python train.py --hidden_size=128 --num_key_value_heads=4 --norm_eps=1e-05 --bias="none" --init_std_up=0.0525 --optimizer="soap_variant" --learning_rate=0.00662 --batch_tokens=[16384, 32768, 49152] --max_seq_len=256 --doc_mask=false
Each number is 128 + 24 x the weight over its row's rms, rounded and kept within 0 to 255. Layers, rows and columns count from 0. The size above them is the row's rms in percent of the matrix's.

# layer 2 MLP up, 320x128, rms 0.145, rows 0-53, columns 0-127
size [102  99 104  98  99  97  98  96  95  93 103  94 105 106 103  92 102 105 109 101 102  96 103  98 106  97  83 101 108 110 100 105  92  96  97  95 105 103 100 108  96  96  97  95 105  95  98  97 101  97 101 100  95  97]
[[108 136 145 119 180 138 136 110  96 148 116 122 142 138  95 164 124 136 140 128 115 122 148 186 132 138 125 144  95 132 134 125 145 120 104 119 169 111  98 116 153 113 126 119 110 123 137 139  91 102 104 140 140 111 168 172 136 146  98 114  93 179  83 144 130 178 167 190  98 146 127 110 115 115 140 130 159  99 132 113 129 128 128 113 136 114 155  94 116 121 182 160 101 108 115 149 135 116 139 154 156 121 163 101 145 155 129 146 145 145  98  72 108 128  82 123 165 160  95 118 111 106 112 133  83 106 131 147]
 [130 143 136 154 128 154 154 137 157 192 102 133  89 137 140 148 123 110 131 148 135 129 136 195 105 154 139 152 126 174 175 167 145 107 123 131 102 104 136 144  79 123 152 132 147 155  92 107 144 127 112 150 149 112 109 165 101  78  93 118 110 159 133 128 140 150 130 101 105 129 141 129 144 115 166 141 209 113 130 138 106 137 129 157 131 103 151 139 112 137 114 133 169 151 118 157 108 133 133 171  94 132 131 171 146 108 109 113 146  97 125 145 140 128 131 158 138 122 134  89 155 156 125 133  76 118 122 118]
 [131 125 143 175 123 156  76 108 122 101 106 114 139  94 138 176 137  76 149 135 144 123  84  99 151  96 143 113 153 121 103 106 101 115 156 163 134 155 172 109  71 175 111 171 114 143 122 130 128 122 105 133 127 100 140 151 158 122 148 103 136 126 110 115  86 140 136 125  86 135 112 125 142 150 116 109 128 107 175 102 161 129 124 107 105 145 114 156 120 165 148 124 146 161  99 161 131 153 103 116 124  93 168 135 161 150 132 117 152 101 143 124  76 128 116 159 106 167 108 125 165 144 147 112 128 140 134 125]
 [121  84  92 114 128 122 117 143 119 128 172 115 132 116 155 146 140 118 116 118 116 147  91 133 126 126 137 157 133 121 134  99 177  99 111 141 139 112  81 122 164 183 112 163 111 154 108  92 123 142 126 184 130 110 136  81 121 107 125 140  93 122 114 131 131 116 141 130 103 111 143 144 100 122  65  87  83 156 115 101 112 114  97  92 131  97 138 118 143 107 119 127 136 179 124 167 154 170 116 108 149 155 157 118 144  98 158 164 155 115 104 141 138 161 140 122 118  88 165 107 123 144 131 112 105 144 146 174]
 [110 152 102 131 108  93 147 152 139 147 170 109 150 101 142 171 130 139 145 132 142 114  90 119 110 133 165 142 164 145 141 101  93 110 130 105 137 127 110 149 125 130 108  97 129  98 153  63 123 106 122 116 117 121 111 112 107  96 150 123 140 108 103 150 176  93 145  86  99 118 125 141 172 129 111 115 134 169 116 112 121 158 138 127 122 179  65 128 152  75 117 125  90 154 108 144 129 151 144 109  69 123 106 148 139 125 147 119  89 152 143 115 126 150 131 148 121 114 102 146 107 178 153  95 142 107 138 155]
 [107 127 138 141 145 114 106 175 104 146 138 140 118 122 109 111 121 106 136 106 139  63  94 115 119 120 123 145 153 147 133  89 154 107 125 131 146  95 140 150  83 123 139 137 110 120 128 139 167 167 162 119 130  98 180 135  92  76 128 134 127 120 167 106  85 118 171 115 164 145 118 141 137 123 135 103 141 160 126 132 124 129 157 135 144 191 106 120  89 126 125  99 142 180 151 129 136 145 102 127 109 125  98 141 164 140 123  83 147 140 120 139 170 143 190 125 143 148  93 109 108 114 135 112 131 121  97  81]
 [123 150 153 124 115 139 136 116 139 134 189 100 145 124 142 118 125 112 128 117 152 144 166 135 129 158 140 170 122 117 124 104 105 146 136 128 124 135 110 106 119  86 160 122 140 186 139 133 142 120 131 120 104 149 133 115 102  88 117 191 127 139 156 159 159 140 113 160 151 141  90 116 117 152  91 112 106 119 147 122 135 100 111  77 153 126 101 148  82 115  77 141 120 146 138 148 101 155 143 150 108 122 180 137 128 128 138 125 168 161 137 137 116 116  87  96 122 109 142  88 115 113  58 120 154 147  94  83]
 [130 130 140 119 113 109 128 148  81 130  80 123 132 143 113 149 142 133 154  93 122 161 189 154 131 144 118  94 130 154  96 123 139 135 124 135 153 140 114 149  66  92 115 151  94 156  98 174 115 129 165  84  86 124 132 105 118 108 127 141 154 121 143 176 138 144 149 125 116 113 119 142 177 163 123 153 128 155 113 107  97 159 126 127 126 126 148 118 150  97 115 176 164 104 129 147  97 166 146  87 119 104 123 129  94 146 122 108 135 149 114 148 119 147  98 119 102 112 107 159 112 127  99 186 161 101 134 143]
 [125 114 163 146 138 134 141 139 165 135 135 128 114 133 142 127 106 127  47 158 128 174 104 138 157 154 138 114  98 154 117 109 118 128 154 134 108 110 169 102 146 102  98 126  67 140 114 136 160  94 134 171 143 120 133 128 125 132  76 112 156 114 107  98 107 140  98 115 148 143 144 168 118 154 138 124 155 136 171  96 122  87  95 108 119 104 146  93 162 114 159  90 122 163 130  77 116 155 143 109 134 117 165 158 117 120 120 148  86 154 124  75 125 161 145 159 110 133 148 136 139 115 136 122 111 125 115 134]
 [108 155 125 123 170 139 148 148 142 124 147 154 147 173  59 126 111 138 139 191  86 156 101 115 111 130 136 157 101 165 121 140 121  99 124 112 138 144 144 139 107 114 149 104 168 135 151 133  93 111  83 161 139 149 144 157 148 136 125 103 140 129 124 146 161 101 119 117  91 119  84 135 112 134  91 124 158 155 128 119 107 118 121 143 117 118 144 106 115 166 140 107 106 122 140 111  79 129 124 118 136 144  85 181  95 113 135 119 117 131 107 142 127 108 148 123 186 106  76  99 145 131 177 155 123 126 162 138]
 [ 63 139 127  82 121 150 140 111  86 123 133 138 100 147  98 118 164 117 114 140 113 112 152 112  96 152 145 162 160 110 145  93 196 150 116 113 147 144 114 117 127 128  80 135  84 175 133 108 123 154 156 131 106  99 116 105 156  90 108 142 122 115 172 111 122 148 124 106 146  92 131 123  92 112 180 102  89 119 121 121 143  93 116 107 104 167 125 112 114 137 120 155 127 141 105 105 143 113 156 141  99 128 114  80 125 110 136 162 146 107  94 134 104 109 137 122 115 127 139 155 134 160 157 111 124 139 124  78]
 [122 144 104  96 162 118 155  92 127 160 120 130 107 161 135 122 153 100 129 130 111 126 162 108 140 122 157 110 112 135 103 100  53  82 124 149 131 112 114 129 124 136  91 162 159 154 111 156 143 127 134 183 136 153 126 118 165 140 130  93 115 109 148 109 153 116 126 107 112 100 132 118 118 124  83 105 124 181 111 134 154 126 142 144 104 120 129 145 123  85 111 145  99 130 130 152 160  99 157 108 133 109 114 127  79 147 138  89 120 176 128  88 125 162 159 125 155 124 124 106 158 133  97  72 112  92 130 165]
 [141 106 185 127  97 112 127 107 118 190 137 152 134 104 144  94 152 134 129 128 142 101 138 133 117 109 165 134 120  95 144 102 152 124 115 143 137 114 127 127 139 104  97 108 129 108 122 141 137 137 160 182 101 164 167 136 149 131 139 142 153 100 129 180 116 131 139 127 120 172 118 141 162 112 114 147 148 135 118  87 130 169 122 148  93 181 108 108 120 178 134 132 129 141 178 108 147 147 162 186 118 110 141 175 139 119 162 147 122 135 155 112  91 110 125 142 124 158 145  90 109 142 107  78 127 157 115 116]
 [137 109 117 115 114 120 134 170  79  74 105  96 111 115 110 120 128 158 144  88 146 153 133 142 149 128 111 103 100 104 131 148 118 106 120 172 150 171 131 107 117  78 122 166 102 175 126 149  99  95 120 115 104 143 168 114 142 133 142 108 135 146 109 112 153 108  97 142 166 129 101 100 113 110  86 158 119 104 158 168 156 148 147 147 131 117  98 122 173 163  89 118 127 160 137 155 111 125 154 159 139 166 114 169 136 133  93 121 163 149 150 148 142  85 144 131 115 137 121 133 135 130 124 150 118 154  95  88]
 [ 69 168 125 177 131 131 115 155  96 100 118 140  81 130 114 134 125 120 102 164  98 150 130  97 145 156 129 134 113 122 114 131 127 141 127 140 116 125 125 121  96 151  98 117 109 142 134 154 147 111 109 141 117 106 153 151 107 150 104 103 156 110 113 155 169 157  85 114 164 117 122 102 156 134 133 143 135 126 113  82 171 112 148  93 118 128 133 105 134 183 135 137 130 174 159 102  72 130 140 105  86 163 106 104 134 122 111 101 161 146  81 102 157 107 145 152 125 167 101 141 159 112 152 132 113 165 147 148]
 [ 84 145 135 151 126 143 143 125 100 130 189 118  88 146 153 147 127 114 117 123 137 144 161 132 126  97 127 126 161  93 108  85 136 107 110 112 110 173 161 134 131 137 129 120 137 171 157 119 143 107 164 118 142 154 112 123 124 170  94 141  94 163 133 122 145  95 141  55 101  83 123 136 136 105 141 117 110 108 149 146 130 152 136 152 187 107 137 130  83 114 116 116  93 112 125 151 146 114 126 116 184 117 126 116 137  89 105 137 181 156 118 127 147 127 129  88 143 103 100 145 139 108 122  90 144 121 100 107]
 [118 126 126  80 108 135 121 184 118 138 148 137 142 124 114 119 157 105 160 151 111 118 149 147 139 145  95  88 188 139 173 118 147 138 140 132 134 147 120 118 138 139 119 152 176 125  82 126 184 117 114 152 111 123 139 111 100 122 152 128 126 118 137 138 117  96 112  63 122 178 139 106 119  96 138 126 140 132 112 128 138 134 156 110 160 136 130 120 120 116  74 110  68  87 141 149 125 122 131 117  56 114 113 125 172 133  83 131 159 111 120 121 117 140 174 126 109  96 150  84 110 126 119 125 109 113 129 116]
 [118 160 155 104 119 135 153 112 137 129 139 159 149 153 141 134 169  95 127 128 118 168 139  79  82 141  82 144  95 129 106  99 127 128 134 134 111 170 141 155  88  73 145 149 147 148 113 167 111 114  96 166 112 142  96 120 115  95 157  82 128 118 117 111 118  99 137 130 114 151 165 127  97 184 116  87  98 156 110 133 130 163 115 127 119 112 166 168 156 115 122 143 139 162 143  95 120 110 133 109  97 124 134 151 143 138 112 155  79 147 150 161  99 117 167 134 145 111 132 121 160 119 132 126 122 127 168 127]
 [134 107 219 126 156 124 158 125 146  94 128 169 144 140 102 153  86 151 110 164 126 125 128 123 113 137 153 121 110 135 123 122  97 105 153 116  98 135 156 135 108 126 130 155 149 128 107 159  70 124 157 151 118 169  92  83 111 144 139 104  77 160 153 140 112 126 113 147 181 123 141 110 169 102 151 155 117 132 114 123 151 125  88 143 111 134 124 141 107  99 106 124 113 158 165 126 125  86  91 152 129 164 121 150 116 121 101 113 118 120 137  93 125 153 136 146 113 128 144 137 137 155 154 137 115  72 134 156]
 [175 124 138 132 110 166 134 168 118 104 153 149  96 126 115 115 135 177 104 126 107 141 101 111 130 137 151 138 117 141 111 112 134 121 125 128  58  93 141 114 133 171 102 154 115 116 142 128  96 133 145  95 176 123 145  82 128  76 124 135 172 109 134 103  87 117 122  88 131 135  89 144 114 125 109 152  98 136 101 131 116 115 157  55 150 136 132 117 115 137  74 169 107 122  98 122 127 126  78 176 136 131 137 126 173 139 161 123 161 146 137 124 149  95 116 100 102 123 145 144 115 132 119 113 119 120 126 129]
 [118 161 156 130 116 124 135 169 146 115 140 143 102  91  97 143 100 158 116 158 165 124 129 153 139 114 137 103 152 177 128 131 141  98 154 154 117 125 119 180 118 102 130 120 166  87 127 112 150 152 158 126  88  95  90 141  97  96 131 161 133 185 148 148 103 156 121 116 162 111 110 127 131 105  77 118 138 109 130  99 100 148 128 128 138  85 125 164 108 153 120 135 149 108 154 161 173  65 165 130 108 111 127 129 132 147 115 139 124 125  98 152 125 142 119 167 127 134 101 109  90  94 141 162 143 106 133 126]
 [145 148 109 134 150 126 130 135 163 127 131 141 129 138 111 125 133 115  99 141 109 139 125 114 101 163 127 114 156 141 126 116 142 175 105 125 140 149 136 127 146  94 130 171 105 142 112 135 115  83  94 141 118 129 150 125 141  76 116 142 104 164 119 146  71 138  71 119  95 157 137 117 125 120 153 113 173 120 140 147 169 108 130 154 126 158 107  85 130  98 158 104 121 123 120  98 102 113 167 122 148 166 149 124 100 114 141 129 107  97 114 117 138  61 145 140 126 107 140 119 126  98  67  72  87 148 130  74]
 [109 109 129 156 130 161 143 112 170 148  98 121 167 135 151 137 136 126 116 185  94  99 144 149 128 100 163 132 136 112 141 137 128  93 114 132 126 118 117 124 124 120 153 146 105  67 122  70 135 123 126 125 145 160 116 145  76  99 155 125 184 152 135 110 114 158 160 150  99 156 134 147 163 145 117 146 138 117 107  96 135 149 130 141 116 151 103  69 142 167 133  88 162 122 109 130 144 148 138 123 111  70 103  94 125 120 151 142 114 120 166 141 112 144 146 190 122 146 102 136 120 154 142 127 141 162 110 127]
 [177 176 147 114 131 104 145 147 139 139 149 134 136 126  92 116 117 120 114 130 102 132 149 112  86 169 118 133 135 114 170 129 122 100 129  83 106 151 119  93 147 115 136 158 164  84 118 137 116 119 151 104  78 107 120 132 135 149 152  96  98 122 135 128 132 113 102 121 132 152  90  99 122 203 132 136  87 135  84 146 131 138 130  98 152 126  95 164 189 167 116 186 106 135 129 106  98 143 120 124 134 169 110 118 120 113 145 120 114 114 139 136 179 104 119 129 152 118 129 132 108 101 144 178 138 141 129 142]
 [126 143 123 133 129 139 121 102 162 125 145 138 128 108 125 190 133 102 128 130 130 132 103 152 132 131 154 120 108 115 138 116 114 162 171 153 120 131 153 111 104 135 129 146 115 136 110 150 198  95 146 201 126 109  96 150 165 122 120 159 142 136 139 161 121 119 130 147 117 118  63 100 128 102  66 110 139 138 135 135 115 144 121 165 131 107  92 140 100 122 115 136 138 196 154 110 126 107 141 168 143  99 146 124 128 139 168 130 108 152 150 138 135 124 146 120  99 112 137 137  94 130 139 143 181 104  92 181]
 [ 89 122 140 115 160  98 132 145 101 142 145 147 135 124 159 149 124 161  85 119 123 147 129 166  86 127 105 113 118 117 139  80 127  81 113  90 110 140  99 131 124 121 168  79 128 130 131 140 111 107 118 162 153 131  92 178 164 158 140 176 121 104 122 135 169 119 141 150 128  80 136 137 110 170 104 115 112 138 171 118 142 129 139  61 140 159 135 130 111  85 114 122 131 119 147  83 116 129 141 163 130 129 148  61 109 151 125 120 122 116 165 132 126 156  89 131 151 128 106 111 109 152 129 138 128 120 131 158]
 [126 107 119 125 147 133  71 158 126 133 133 149 123 144  87 104 126 115 148 146  92 175 123 139 140 157 111 152 106 177 136 119 134 134 143 153  94 108 123 109 105 103 174 120 112 146  96  78 127 128 127 114  95 135 140 103 111 116 133 165 138 125 131  92 139 140 144 112 120 111 125 142 103 115 120 121 152  64 109 161 132  98  83  67 129 109 102  97 126 146 103 156 122  83 169 114 156 147 116 117 144 105 110 173 130 125 118 170 124 111 142 130 128 132 101  96 100 148 133  97 149 127 109 154 107 104  63 118]
 [117 103 103 103 176 136 185 165 110 158 125 165 163 104  82 148 164 114 134 143 117 146 123 100 157 158 144 121 151 124 151 140 164 161 113 123 142 131 108 120 121  68 137 114 173 104 123 147 121 125 160  96 156  97 134  97 130 119 116 143 115 173 138 125 116  70 100  83 140 134  89 112 124 160 166 113 142 138 104  98  87 143 125 132 148 154 146 128 123 142 177 158 105 121 114 135 107 131 168 119 136 139 149 118 158 114 114 102 140 146 145 153 136 132 105 138 169 116  88 115 150 111 120 104 134 141 104 111]
 [121 116  69 120 105 156 162 118 127 178 109  96 110 105 114 143 161 111 127 148 158 141 131 147 176 127 127 141  88 140 120 142 113 106 150  95  89 145 143 154 126 141 136 164  99 137 109 139 107 121 138 140 101 144 148 133 138 187 128 119 157 122 143 137 107 132 156 134 108 119 123 168 107  77 103 151 115 135 112 136 165 144 118 122 117 185 159 135 109 159 125 151 107 131 147 105  93 173 145  71  81 109  97 123 116 111 115 129 143 119 156 139 111 162 148 130 125 152 130  87 161 114  79 143 116 109 162 140]
 [134 131 133 144  97 106 149 188 151 137 107 134 114 146 111 139 130 111 147 136 109 141 164 115  55 160  80 145 104 103 128 139 131 120 119 150 154 151 129 132 119 131 127 145 132 143  79 102 171 146 137  95 126 109 116 124 125 119 122 131 108 155 128 151 106 113 102  93 189 156 143 137 138  90 118 110 146 112 128 123 127 127 159  99  97 176  94 133 148 134 134  55 113 113 118 105 152  97 109  75 134 148 135 152 100 110 131 131 144  87 100 122 121 182 106 129 152 156 110 162 122 137 124 140 105 148 159 153]
 [134 116 145 136 139 130 105 169 105 100 164 124 115 129 122 125 113 115 142 117 143 132 147  97 130 133 149 144 100 103 152 144 129 163 114 195 182 131 131 121 131 137 133 143 132 143 129  83 165 124 128 145  93 113 127 129 122 169 109 183 140 141 165  73 170 147 141 136 140 141 164 153 104 106 144 135 125 112 133 133 149  92 133 107 127 137 112 146 121  57 163 130  93 101 147 118 159 161 116 174 148  95 103  97 120  90 116 120 118 100 116 126 122 153 133 117 128 201 103 103 149 123 154 120 105 101 103 129]
 [105 145 139 113 118 134 136 119 118 132  84 169 162 135 115 106 108 145 108 119 126  94 128 146 139 118  58 128 110 104 134 134 131 148  81 167 123  77  92  85 108 105  70 109 135 140 124 139 135 153 132 164 164 142 116 112 125 107 109 164 115 169  97 157 120 147 113  95 145 128 125 119 147 135 118 125 126 131 112 118 193 132 116 126 119  79 123 120 116 143 138 123 162 135 115 112 126 151 101 104 144 135  96 183 189 175 111 127 118 145 118 129 170 143 104 113 149 136 109 161 112 166 146 147 129 119 159 144]
 [151  92 110  98 138 129 142 128  92 158 107  98 106  96 124 120 113 146 111 165 144 139 113 144 148 148 120 135 122 156 135 155 143 144 139 134 110 114 147 136 149 128  94 113  84 118 130 122 130 119 135 131 172 149 146 140 129 115 131  86  97 159 117 117  95 135 135 144 130 107 112 151 143 107 140 105 116 129 120 106 157  84 118 136 165 128 104 148 133 156 109 126 151 167  94 117  85 154 112 102 166 198 151  73 146 165  96 104 104 172 122 118 110 126 179 142 103 171 140 109 120 135 136 141 115 146  66 178]
 [ 92 126 128 135 156 117 120 117 128 143 114 154 132  95 148 163 141 157  98 137 152 126 159 150  89 125 112 151 117 101 132 121 114 142 100 140 107  90  96 134 140 115 132 161 147  94 135 175 132 130 137 122 143  94 117 117 166 131 128 119 141 114 126 134  70 100 114 178 130 139 121 123 146  78 178 152 140 177 155 146 155 167 115 139 129  85 132 170 112  98 170 135 160 141 128  81 115 162 123 114 122 110  75 206 132 133 131  92 124 136 129 161 125 162 128 136 118 120 120 141 103 118 124 103 156 149 146 126]
 [ 70 132 119 111 155 107 160 120 164 121 156 108 115 150 130 111 106 147  94  81 102 106 121 129 156 130 146 126 113 121 133  91 108  83  90 146  99 122  82 113 129 184 151 103  99 108 154 125 125 129 142 152  99 119 128  90 145 120 134 127 135 113  88 121 158 108  86 150 137 115 121 137 146 152  97 148 147 126 129 155 106 100 116 142 151 184 140 156 165  82  98 124 152 111  80 161 121  80 130 154 143 119 157 105 134 124 142 100  94 154 168 115 142 138 105 143 149 149  98 147 118 135 146 141 137  97 113 146]
 [133 140 130 100 111 106 119  82 105 133 160 166 133 103 150 141 150 127 142 135 142 118  93 155 140 106 108 110 140 121 112 142  61 104 128 152 149 142 120 111 121 125  78 138 109 103 122 130 123 182 153  96 125 130  99 168 148 104 103 142 100 133 119 138 130  87 166 122 151 151 144 155 149  93 117 132  87 180 125 128 106 108  97  92 153 139 101 119 157  89 150 111 114 126 126 120 117 176 155 146 132 139 108  87 150 155 152 149  93 145 169 137 111  94 108 145 123 137 173 156 109 101 117 157  96 161 131 114]
 [110 123 128 114 136 141 142 108 126 147  88 180 127 159 128 102 176 117 122 118 170 114 155 138 133 137  97 144  87 132 119 172  74 137 132 135 107 156 121 118  86  82 145 122 122 126 132 156 164 136 132 125 126  98 137 132 169 110 101 101 155 100 133 146 134 140 131 191 136 158 128 148 115 118 113 129 119 141 130 159 164 134 121  86 118 107 130  70 120 137 129 160 109 146 132  80 133 168 131 115 157 169 142 109 125 120 144  77 126 181 119 141 124 141 127 101 181 138 104 134 119 176 112 128 159 150 131 156]
 [125  94 104  98 117 139 101 128 106 152 134  90 128 150 156  82 116 109 177 168 137 134 163 108 170 116 144 126 129 152 170 113 111 130 126 112 132 104 113 136 129 132 145 166 153 137 158 127 106 146  90 122 158 151 155 153 118 104 108 103 128 174 156 135 127 128 143 119 122 124 127 121 117 160  81 157 131 136  98 134 131 135 136 143 115  95  93 157 138 102 144 115 148 142  86 133 161 116 107 150 168 102 151 159 145 136  95 119 141 143 148 181 130 149 142 150 185 120  94  83 145 199 105 130 100 131 124 113]
 [122 129 119 159 157  89 106 130 102 120 142 107 132 142 105 108 162 141 136 147 147 146 103 137 151 124 114 117  69 123 121 153  99 110 145 119 121  96 167 101 137 113 142 131 114 128 123 118 168  86 127 103 131  99 142 105  70 140 153 102 137 132  98 159  88 147 136 134 103 157 125 112 122 134 102 110 132 139  84 159 121  83 122 117 149 133 196 139 106  92 118 122 122 125 118 129 138  79 132 147 145 153 129 109 122 155 114 130  74 175 184 149 107 200 144 140 102 134 116 119 112 148 116 134 126 125 121  83]
 [ 97 105 107  97 120 142 162 139 137 104 152 104 110 144 116 117 188 117 150 160 115 125 159 138 123 124 151  97 111 116  86 107 118 140 157 119 134 105 132 162 112 140 144 132 128 120 147 107 135 135 140 140 148 106 132 194 112  94  94 161 147 137 171 112 105 104  98 163 150 137 120 144 159 148 145  93 159 126 109 119 103 142 105 174 154 156 149 140 158 129 165 192 124 131 144 157 108 142 139 113  98 148 111 112 166 156 125 138 117 138 156 145 131 149 128 162  95 118 118 187 123 164  75 127 125 117  96 113]
 [108 125 129 107 100 145 108 138 134 142  98 134 125 139  98 151  89 125 196 166 158 120 118 119  73 107  87 131  95 159 160 141 170 145 127 174 124 150 171 142 147 124  68 110 107 127 138 118 135 146 107 144 136 106 110 114 120 101 201 104 140 113 144 149 124 144 132 124 129 111 149 134 183 161 120 133 121 112 139 157 136 173 140 121 162 136 112 138 127 123 117 133 106 130 116 150 109  94  83 150 146 115 157 119 137 122 101 136 105 102 158  97 129 127 131 120 114 159 122 117  86 132 158 185 156 131 106 133]
 [132  77 126 152  86 124 144 136 148  79 125 102 138 113 145 118  88 117 111 133 149 137 109 140 105 160 133 107 160 137 103 125 143  90 111 106 128 158 134 111 138 112 139 141 110  91 126  91 101 137 131 154 129 133 136  96 166 115 161 118 131 144 131 146 128 130 127 171 166  70 166 125 124 126  71 129 143  75 147 112 150 120 102 105 172 111 183 179 110 119 150 105 130 115 127 138 139 118 146 123 113 137 123 146  86 151 160 117 134  97 164 131 137 148 133 121 154 146 167  88 186 105 135 136 109 140 107  98]
 [137 135  89 168 137 161  98 150 118  98 115 127 101 107  47 156 116 148 101  93 121 134 144 127 157 133 116 109  92 150 147 149 117 152 106 119 140 135 119  91 174  92  77 108 121 115 163 120 111 134 154 126 115 126 101 131 161 133 116 126 121 141  91 103 124 104 121 121 141 119 137  79 140 172 166 140  88 165 159 124  86 139 139 136 105 153 115 113 122 131 113 120 107 130  69 157 154 142 120 133 150  90 154 145 132  99 111 110 125 109 151 142 129 111 129 135  91 107 148 101 116 104  77 102 135 124 106 160]
 [144  77 165 144  98 152 110 124 154 134  98 158 110 127  97 146 138 108 137 106 112 145 144 116 137 140 129 151 144 110 151 110 129 120 127 135  30 103 142 130 116 177 122 123 142 131 148 127 122 139  80 165 146 110 118 111 110 147  96 132 118 113 145 146 103 116 166 107 157 102 155  93 104 125 151 118 129 186  95 148 140 169 123 150 140 142 126 144 140 120 137  98 176 139 122 114 149  84 132 110 102 145  80 112  98 112 119 140 102 105 139 119 156 106 143  87 135  95 150 147 111 130 111 108 117 130 167 175]
 [ 94 120 128 149 145 150 134 105  88 131 145 132 124 126 113 103 138 107 124  89 120 130 134 150 140 135 175 130 150 107  93 163 152 131 132 131 141 106 106 148 102 167 172 128 126 110 127 119 154 107 126 112 109 121  90 130 161  92 130 128 129 126 126  96 128 123  92 100 126 122 140 105 107  84  69 135 132 151 168 132 172 116 174 141 128 127 128 117 121  43 182 133 104 106 105 155 128  95 107 122 112 122  86  65 129 106 134 120 128 124 109  53 127 147 130 141 130 101 120 109 114 126 133 131 120  93 110 140]
 [130  99 172 183 107 134 141 140 121  97 140 119 138 150 184 162 109 159 101 108 152 154 106  92 157  97 102 109 101 150 135 150  85 136 107 159 115 129 123 111 127 158 150 158 164 113 128 148 159 175 108 129 106 106  97 154 132 145  95 127 145  84 135 116 126 110 120 135 105 105 161 111 117 141 114 133 145 127 113 126 143 162 120 111 125 159  98 111 107 126 110 120 119  89 143 101 129 123 157 112 146 108 114 165 119 159 140 135 156 138  81 185 137 107 113 119  79  72 120 128 164 117  93 147 141 135 121 159]
 [152 134 111 120 168 114 123 120 153 147 142 112 111 126 129 163  95 137 102 129 139 127 156 150 144 130 123 122  82 119  67 145 100 137 116 129 118 140 141 167 136  69 118 150 114 179 129 113 140 117 129 126 110 144 148 103  87 132  90 143  97 135 151 129 106 151 130 147 154 169 150 107 101 137 139 137 164 165 196 113 139 116 139 121 149  96 135 144 148 157 154 127 149 105 137  88 126  80 120  99 130 122 122 158 123 118 130 128 164 147 160 159 102 103 174 166  86 106 140  93 143 145 104 133 125 162  77 135]
 [163 131 103 146 116  82 113 110 138 109 133 115 138 107  96 138 128 127 116 137 153 137 153 137 133 148 123 174 100 130 143 158 131 147  84 143 143  93  83 123 186 136 111 169 178 107  96 120 159 116 126 126 145 141 113 123 136 156  87 127 130 130 121 133  85 145 112 177  99 119 129 130 134 132 130 123 123 178 110  91 109 139 123 100 106 131 149 109 101 163 120 133  99 137 124 140  85 181 109 119 127 153 146 156 123 118 172 171 101 115  97 113 151 165 114 110 136 122 159 140 119 140 147 176 170 165  83 113]
 [106 162 119 139 196  97 124 153 164 165 116 154 149 146 128 119 119 138 149 113  99 121 116 116 104 123 137 166 109 119 118 136 126 162 136 118 125 154 105 163 107 153 137 152 140 125 172 129 169 121 155 105  97  83 149 126 159 137 124  95 152 113 154 113 140 126 111 140 133  73  81 112 122 147 146 146 168 147 123 111 153 156  98 134 126 114 102 118 146 163 161 144 133 142 133 134  94 136 137 157 121 147 137 127 130 152  89  82 112 133 134 113 133 120 203 106 146 145 147 172 145 116 102  97 191 149 132 133]
 [106 145  94 147 154  65 137 110 101 108 127 149 131 110  94 129 150 121 136 130 141 171 161 125  97 122 118  99 118 111 152 160 126 119 133 104 116 111 145  86 125  95 176 184 109 129 110  77 127 102 172 148 160 117  89 176 123 143 134 150 125 156 114 115 127 134 174 146 122 146 141 124  83 119 120 113 131 126 117 136 167 101 119 133 164 159 117 127 131 101 183  95 122 149 112  79 109 141 106 105 133 141 116 144 113 168 143 117 146 136 166 131 162 140 147 133 169 117 138 135 129 146 124 103 128 140 128 186]
 [ 78 178  86 108 138 115 126 121 110 138 107 151 106 130 134 116 134 105 123 146 117 119 134 102 107 205 145 128 118 129 140 138 116 105 111  90 147 127 161 136 118 145 141 162 125 104  85 183 132 110 104 137 128 133 114 128 137 120 178 157  72 111 145  77 104 101 115  84 134 110 151 174 129 161 140 104 148 110 110 123 141 119 102 139 107 148 123 143 108 122 127 119  63  91 142 161 157 109 140 131 117 141 150 160 141 101 126 128 118 173 147  92 139 147 139 157 131 118 109 141 136  75 113 149 125 110 103 132]
 [118 113 134 120 143 105 155 110  82  93 105 120 139 141 104 109 136  96 159 126 152  93  94  78 129 121 120 122 163  92 150 114 156 155 113 121 135  94 114  90 146 125  93 156 161 103  96 129 165 130 127 150 110 146  80 125 123 115 145 145 143 154 121  90 135 137 108  82 120 120 102 111 138 116 114  96 100 109 144 147 128 151 158 131 140  82 122 102  96 108 145  91 142 166 147 127  87 116 139 108 126 119  78 133 105 122 124 120 140  84 119 125 146 118 163 176 114  91 133 133  87 148 156 175 158 144 160 101]
 [146 124 130 119 124 147 114 128 148 147 119 139  85 115 101 144 130 146 107 143 147 119 161 134 135  57 159 130 122 143 121 113 114 109 146  94  87 162 147 116 114 124 116 119 105 118 164 134 106 127 138 161 116 154 124 112 122  90 132 132 118  93 118 108 109 137 101 129  97 171 158 105 136 120  85 152 121 173 119 141 104 154 135 164 141 119 118  71 101 118 128 121 149 162 166 117  70 174 170 157 143 132 110 126 141 147 145 123 155  92 121 136 130 153 123 129 136 176 117  89 154 104 127 143 192 142  74 109]
 [ 93 114  83 169 121 144 137  90 172 156  79 125 142 121 105 188 140 114  92 144 159 130  82 117 103 155 112  89 166 124  83 146 107 127 118 121 149 147 133 104 119 108 127 120 134 139 162 123 121 150 162 154 124 130 153 131 152 180 134 140 138 128 155 127 110 199 124 131 108 111 130 126 111 128 170  89 122 155 121 118  96 142 126 137 104 130 181 151 141 147 122 167 121 164 119 133 122 136 153 125  99 129 146 155 113 132 131 114 132  87 151 166  96 126 110 145  74 106 125 106 117 117 115 153 112 137 125 160]]